Each number is 500 + 40 x the weight over its row's rms, rounded and kept within 0 to 999. Layers, rows and columns count from 0. Numbers have three digits each. The size before them is the row's rms in percent of the matrix's.

# q: layer 4 attention query, 384x256, rms 0.0442, rows 0-24, columns 128-255
# k: layer 4 attention key, 384x256, rms 0.0453, rows 0-23, columns 128-255
q0 112:433430494545463489525513464507437482490504480498459534517512522481452460525516502467484434450503555541479425446458501435497512484456519575459527460566556459553503473539492534471469502533447451463491494473555479466488548524407457504522433467519528545466468610522500553453490503500439537462502498512451520411535506458474518506514472559456478469503493498526550555507543497494448581544460
k0 111:496532557529484504460509495475540535501458507526482501486560550466483495454526473534502443553525536475500538494488522562476555475487414454518463517535522504487530498451516497457535499433498466505502523415529508469524499545544463421482586485550497526483389492481509398476522496447484548550446482495503526502502486405461506562514499484528509547419544505489430482417491505482558459506466
q1 107:459564428474489490528529511526536533511516513432499509564545535542440501509591505594440534523518507523416546491510534521479519575433467497438480470492477440530490510558557532492489520515542531412478494550518456485456469479512430505499508514512506607496504510493470497532455478430530530450488524536400544506514484576540446538525454460503483556479493502496477469504492486494451491449530
k1 114:392509481493517510475541412553492466471523514548489489510538480450497465462482538477512514525523507485476471478468520446500506487493575471513535527543459475491623421501513549479529511555456456488502490520540445575534491522400486501485490503612482453512472531543523544546416487480428460471474484465502481463510426528505416511508592520511485399521515560484537458519501524405482527507519
q2 119:485475499376516549475470479534481440538512498480562544450468448567498509530532542516375509533479463501509464508552504501503516482469494447481491502524458469491540565517422508481490481569561544532493456530503414497466507519457492498468433478547487489522525476541504515521538485453562532476612505518463529579525568470485483471481442440507424526429537449528540506520486493460502539457527
k2 117:484523483543602467521472441547497516420524563460500468521485480501478600509483532491499494482466424479527537510459530498522474500511503571479486455531495485522533521544554488541540476458478511494460562467450465473451514567502468505494504456529479459476511515418460462476515517612453458532481430502547520552492540505521568433484555544459463538582448474504501526461484472548487539489495
q3 107:526409498574423480516546461589489555539594471558520520492520475525507521511462484538509473493520550502496496501523443469488509526436406539471485486516530501499479501498497490489537557427507540538559527455560504509462419448422555485541440557487471499567472568495527465496463438484496484477483599458542461570512529365497484507511535475510457495492541545490548520463532475459487541499423
k3 116:480457449445503467496518449482500458525499502517535516518505475507498560483524574522471480509501494535478534478553458476542439493483601575547451530514480556527550515503567472465448479513510563518449473568536450466467464528510471559502588546523431436514518463472441417566589493560514498559544515488462534486452554555526456483519463496506536472526539491532465490538428553489471454526460
q4 113:504576526462485480549568425503579547542451459490465474518492515533545463494511495505453517528500517502539458534546447519522404504463466485524488471486565517547552519460470516491527459464579489513488507556487482555492419440500509495476484411462525564491499509530544521558485508519514528475555533458487460487519514473524397489557529498444533492492568482535476509478529481499479449480451
k4 118:475435462557537522487553488475488478452417449495500527533526583470557502470579554550473482492456447510460494470501463437499468511473490559529491534520513556519450448527509573534480532359523487503574496454521510486491471564388505472558507526471462514485499515506527514474404459483473566527478471545417532546519485542537491454450502533475526550458466523456453532433488499550447554529485
q5 104:484518462467471486476470565511496458522483531545502459430470395534534469545414479481441518457479457503514540539515502475552537537484474465478479525510520469527558564519487486502485527523528442533530563473480548509572481483618577432497448524493509442582513520567473475473523542491501515491485516487524479482465457551571539446516522481471568486520408470508505499494468500518530489492593
k5 114:521492456557554515513489516506530536550495436492511541484514574536442516502500544517530534528440453439528455579555500560529515513427524566527515477489462444521523499481622428525504491443525539496470565567514541575434457502429506565465483407462443554516558479432550477444466492529456487514555515487399505506501621512516517469494542479415512473523522525485515476496510519476489469533483
q6 093:545471482492490544513536530490467481533422514566555498520443515525455518573432488563501515541507519463488443492506472496421440476546516440411517415546524519445528492507491525500512551474554467562466424466512449534471539511531447488462506591497476476477490524521555435481490452596506541525468462505525528507561483535529508556510527586520515410497581488523474515487400552502503444577453
k6 111:481491457558537533516524452559465535484558436520507511579559510502611502580566475469518534441561452523501460547483493540544452440531532442501504575424552446493493487535533504440436534468505502579502485590512535427440472487456461507554520482495491518416545552453572469503472480448556398471461509517506462438515443506522473531487540505506488437513474452561511507557468544535516525454527
q7 111:532513528401525513508490548476498426591503609496446488514452491491449535499492533537425492494458483475523493498530531513547449540487502517481470478427493539560534525595485521611478527487534493462472524483446569455537459443553458525446534558467436479532522425539424440488556408489484502539526446495478484561462512616517480489447458476530456514578529477515478523478538518460489534515494
k7 120:553414446528536489466483415467489437594499522556526458488406560489547523488491483484514495495492480497514519473506515515485565491495522497502463443560446555493534487496468503468520451516490475512480529425501492583447523535511493523426444554485513431451480525499552492464496575593511531518471505497587555493487559517473532440494501508524477431518493513518524509527534469559465566481540
q8 104:512484538523536571483442472473486445518491438544518583466467477588550515520544450488495577528376529468471531447550486526519565525486513508520529495462474486506591544515469586518579387496485501536535446488517450457539521441556518459532489526525544467487494500423533516461547474470505444534504466476583520482525531472436468459527456510470492489438511460504518457556426509522563523518531
k8 107:457504460482566504533497472460476518501510543397430460481458502469559541489578562556465513473562488454494476466480475470453472504537443471518435499536483489492483509496545436564490536531448525471496577514592573546499520537577509497438428464596510527466490434519486511487449491448501515492566540513539516534492443488471501503503488472538510490518533494507499539551472492457525514382534
q9 094:478480538458465486555414510479500483509502477486553446559439497451489487503486472494413517524464534499458495535564547522515514498423543513523549494533471520518440552533505463452451507489600501571474454491462439503476516469444458551424485511550478507448535534538525511478464558475452531434486435554490546454559518506552499506526439493472436475440528474510468541517512602477494501536427
k9 111:520548610479491484504490476545515537558509508507502464511591515575537460464521510481458498443470581507460473506491498492535601474508481511481579540569535486502534441503434516457545404541522510497527536409436447478497526493549520496444530568544514558505501488488530544462500419481475551482537511555495489384516442480526576502494507521492520456551530492484541474531514449462522580521556
q10 122:542506436559540406470451510526507459425504527488553505496509517498516489511540489460452479538444435500470580446547428558498481496539556562544450485446468389501470451409555565448506461487529550471499528521540476520475491514515550544493545516497503506515460493473535517506514522513475470510529521520529449505445533469504572484543544525514514510499472531482486504484484469484508441534517
k10 126:452468430515466492529517528508519520449477498512477515496413575504407484494513451501542506421570570484464494444438517573523510506480540502461479495417492489479465479554512465529436534473498549510467493535421492405544469488536495520544503435541533507490584462471474513470497564550488518526498465463466482522480561509506466501459483515464487451471518487517516569491453569516542443465441
q11 113:542464461474575545466500512501435494549501420510488435477530542513496446475585539527445539470494525508567620456540485457461516503581497518525512504511512530503508547501495564483488519481434451567451497446473550515479508438518544506496527508498524494511498497534423545465452496477520533471486461429498488501513441533506514405541457451481530476571491510467489496465456491479457433423471
k11 108:501507472474434518503534501543476504531498506505500566509495511483498483528449453565498499498509558527445466518448444491547521517532487558530542558436524474445486513513498472489522492482547533473488569437521470438521560484459566498490440514461465527500463506472504497490580484519502516552506511477417477470533474482528518516540518475490508599547516514455528536499500480532560507522473
q12 104:529545482465491499534479529478472544483463564492521443527460489499525498498401519517505467506503455481487486516512527509470483533411589433465483506500453502503485524481461430491496554445523474504497557510448557510544463539545465510496467517497538523516492542577484562463448497554475507547429471505527488467462422437512433405529579540481495525477482509458505530471503554455497592559488
k12 101:502577433498480493540558517493492505528547570569486482434537490455444526426460481464516535516516548521465526510466532590486528495450506476502580579530480445488524517515448541524575494523487461520499510509545479480516505481474471447476468522548481418525467494505553432499562472454571510523524583451473550544517462554448560514512545539476513492491500454504577475536560507522456517471498
q13 088:534495534575485439491501470524498495450491527450536492459546494415538502498539553507499499452545458512537474523528478453465499486530534482548482473484526537569391564555463515461520473485500506521460463512474536542589474490466529580496494501446464466464534520516499536487532522476567403553467472552474474500446500500500472519409526545523431542474486510514466411484510502428520506503496
k13 100:428452468473526458413503456434482404510542568522543499499472534522536530537481477503516462511499473534435442464519467482473522562499491475525465481455506505508540562486485530495434481582477510450471459485434603426577524455568544431541561591506522440549572508531498506528475530546521432500459548491533523508509517482502550492453490498489477572553562482461588475454467502463501435506506
q14 092:501502481453523537554523532506515577538492523472438505542488484463476603543467527424502553496538554484465434488439522518542503483474436421479474471438487534518489431466532486519508506533451559534567469530510536448509513524527457511541496579488403455517555472539539503537577519457598480517563528467557424487510473490490594531470539480508469555549523516456504462486433465477491547448470
k14 109:509531560513514408448441577508429526477469487464512481528478462466472525495465567612533460493511436528539513515509564454485458539511424408510465459502453496547505455435500475447544514518488508465538564453455605505448471525457566466471445502487526508453559483498480442485391516515492481456473556534527484527477488453494468426504479566531445454484499452478495496501524462482478523509464
q15 109:521447448462509551456527472482513487557477474532505496430505488480490472538516549519465471485491502525487457491465525531534436386508443519485595496544487446485443534512503540517507480477505502478462493475453465493516489499504449510483506472509444479406630506438498540519507561522495520535503544493498466549428537440464452420562481498502542477543549628460474424560553467524482517481470
k15 099:463443442566459514455446500510451529487498535446479451504458496512590527470463542555466513501512444453518486526513506446476500486463418492460367510511546502510418477507469462507475488497536532496488495502474463536510507475465428429457461510563551498508420367473497446557433503443488487524536445548529520524500449506488506468514488462497476547522505488504518505533480450446563540413526
q16 099:530562489460480547496467528480375420473455506503500519584542544505556585497548441536555525512504563453433486506511546485494432505490538481449575480470498441497493563521477477557519555504449517523477452525557458495524491494442503544511418526510501514490432484525468492525492530562541541459507470503535476486568424438478496567462485423515491506499464484455522495520502598493505525501522
k16 096:479578505501535571532522507519534465524549496514514471533459538560535550497487466532506547530575459515524481558471518421506426508438496476479500544526449510511529463527504532466544491415505476475540459497484559598451440547534490439435483512502553558550543485488474514519474542431481501551527469447432494511543399533423450493491557578468469451472516486494541527562417456567449522571451
q17 104:544541518501499534481529406524507509535516512468521428500481459527587484471492542494483466526500479525587493521430496541486445445514458489488451524441486540476425510506529504488491465543499424459485471498508473526529461510531502535525512491495499446452528491578430589504514564517460477460537489424517529523439489470530456465550453433500493527409568516482463436473504508493449497435511
k17 114:527424427512444534522482532471502395479524482503456495447461469546495565466565496481531529523420479529466508534454535546530453460489481582549505444533423475479467500599478529569451579469443513504510503537506469480496462433415552448512475522412473519504549478453512390489556456521485509542512575516487464503515469459513486451467519489475510503515523494504494553544501455462545490501549
q18 106:519542509562506442493561451482533468525597504509468464552456497487506493499504543478465491433398529512410558552494515502486545560538493500533452525497536444508494506501536551458493435499443500500485491523513519562512516475502522462531522506533483466537437518491498522513538502493414395495521489552490577484451467494551476540509495532534519430485495443589458455483558429398505461523505
k18 096:514497464459566493456510445567485517422451437511526520553510448449472515493467501467543486502537515514517547468507472461485527527484515525508554585463485459514496422510446488567471496548522589489582499580464477547501484537443551489512505527532491514541479509481509529477540567461484537543488466460496530545547477447544545492502551501478439459503530495510495509502525482475493513510521
q19 102:527585527491488514600510474531452572481585453529464512457455465547562561497487461515518496548588521497507559496517460497523505460469460593486538487500506525502566427488611430490515470518456522487544506489477493546494470429492516534449530483446477519487494459483454543509472553507522525505490491450581602557462487531505465465455462508457537451486497458553505525546532549490454558463406
k19 097:570521527529489552526565526442515516488515448546508466504473511449483486496459481611443537405509549435517519436568506474517449524463458453492527503476472416492445433557520419504530507503465509498522503478534507622500515532536421496514516420469560561540483513534476513562473489530481493479522478503518485461504479568494460526519423527508490417493459541492423560527549493488532495481575
q20 098:529428461525538484442456494509495502535433462549470499447504545515485504493546478545490515537538462554522420467523507492542523453572408496479579429492537479482536482421496467557515468472527545457515455506551491439470471506592540432514471521521428471564386593440475428499541505508502450506506499492566511598497537481408474510501510489495527487542425475460470508496481465492513533478504
k20 102:585541469553497474470432513477525480468514528517442455504443467523616460504535512556443519501499537435449472401483476479442504473574509490513468458473528578463518523442545472477457480399507494546530473418532565426414498495514486540471446511479467519509571427510444513474405497536546501546495514562462516471467460443466513471531437498528517438474572515509494490546485463526536506463465
q21 105:490508509489527512560548451535488493560514532484481555529481523515478577475474488480533537497490528456518541545405500508467463534493484473505497585475464490466500552480456593533518414502451517524477543579529511467535479486436485437517453505511538542541486490500551561518514578467467559504523527445468497531535484470532485531575567457507553455462584548478475522503496532459462525489484
k21 108:517485467523517533490523521556568457542489567530523562459498508534527521476418475462501478562531513560486552508518525469517481487497451474462537507551442529482550439499489537523526517509435488444497550497581423429507527515468486459547558491517477472590466585496453575372503488485494496543482493538480391491446482469397557510495549564570521411442439471528484399512486546531455516510500
q22 103:585392503481482520516554542505549561484407468468563486546502504451493480490534548480425475496399498470475455493584516474499505530464569516520538511500414504500513461526521518532507548504509589495515570472503453489517386494468539552528465438431481509554457511514463549554487498444508500520552572475485530480523488514499451458474559461552560508480478549553483563404495447494516517542465
k22 106:540521394472461557510495583485481452479539482498472523505493438463425470481496535512572499553522556475528484524566482466523456555489524543550534510448532510509545476500591494550466501464462535440520452607481549568445491471431487453559539479475414477533491499494501494471571530528489518491543509531481474586415489499524501509534506505495514445474513483463474428534507510451498429535497
q23 084:465495537480532548457474473509475428483478529539485530473434486576503477513496497457434545469525523535604472445485463514528498472531571438496497505491488519517435498462467480520570527485526486511468523540506529516546514529534504486501488544470467490488497471550520432522480456567524534523443459491499437600489492487427439488388503511510550445532507480375506498473435398510590549482556
k23 089:480518492499462498458482523535486553507432557442479395486480501541491492532548553514528494475459443440455474538538500554449483449517510484492493513599495512418505541451491536508504463471529550488444453507414492498497464479526546510493550532525518447466502458468411530555521527471540554475495461502460470530494478469514478537484464518504470501438485523420527571476505443509550528474481
q24 103:484519514564502519445580537496486482479497512462448479515491449449546476471535552549396519552491466489486481458518497536572525499476522469507559471411450595435488535488496491522511556459560497475454510474538529455519435618443497506486506458446448558545498533553543527484513474486491537486534546521461531518481492399490506519427462460510534509507515554496577484502454453445421448517585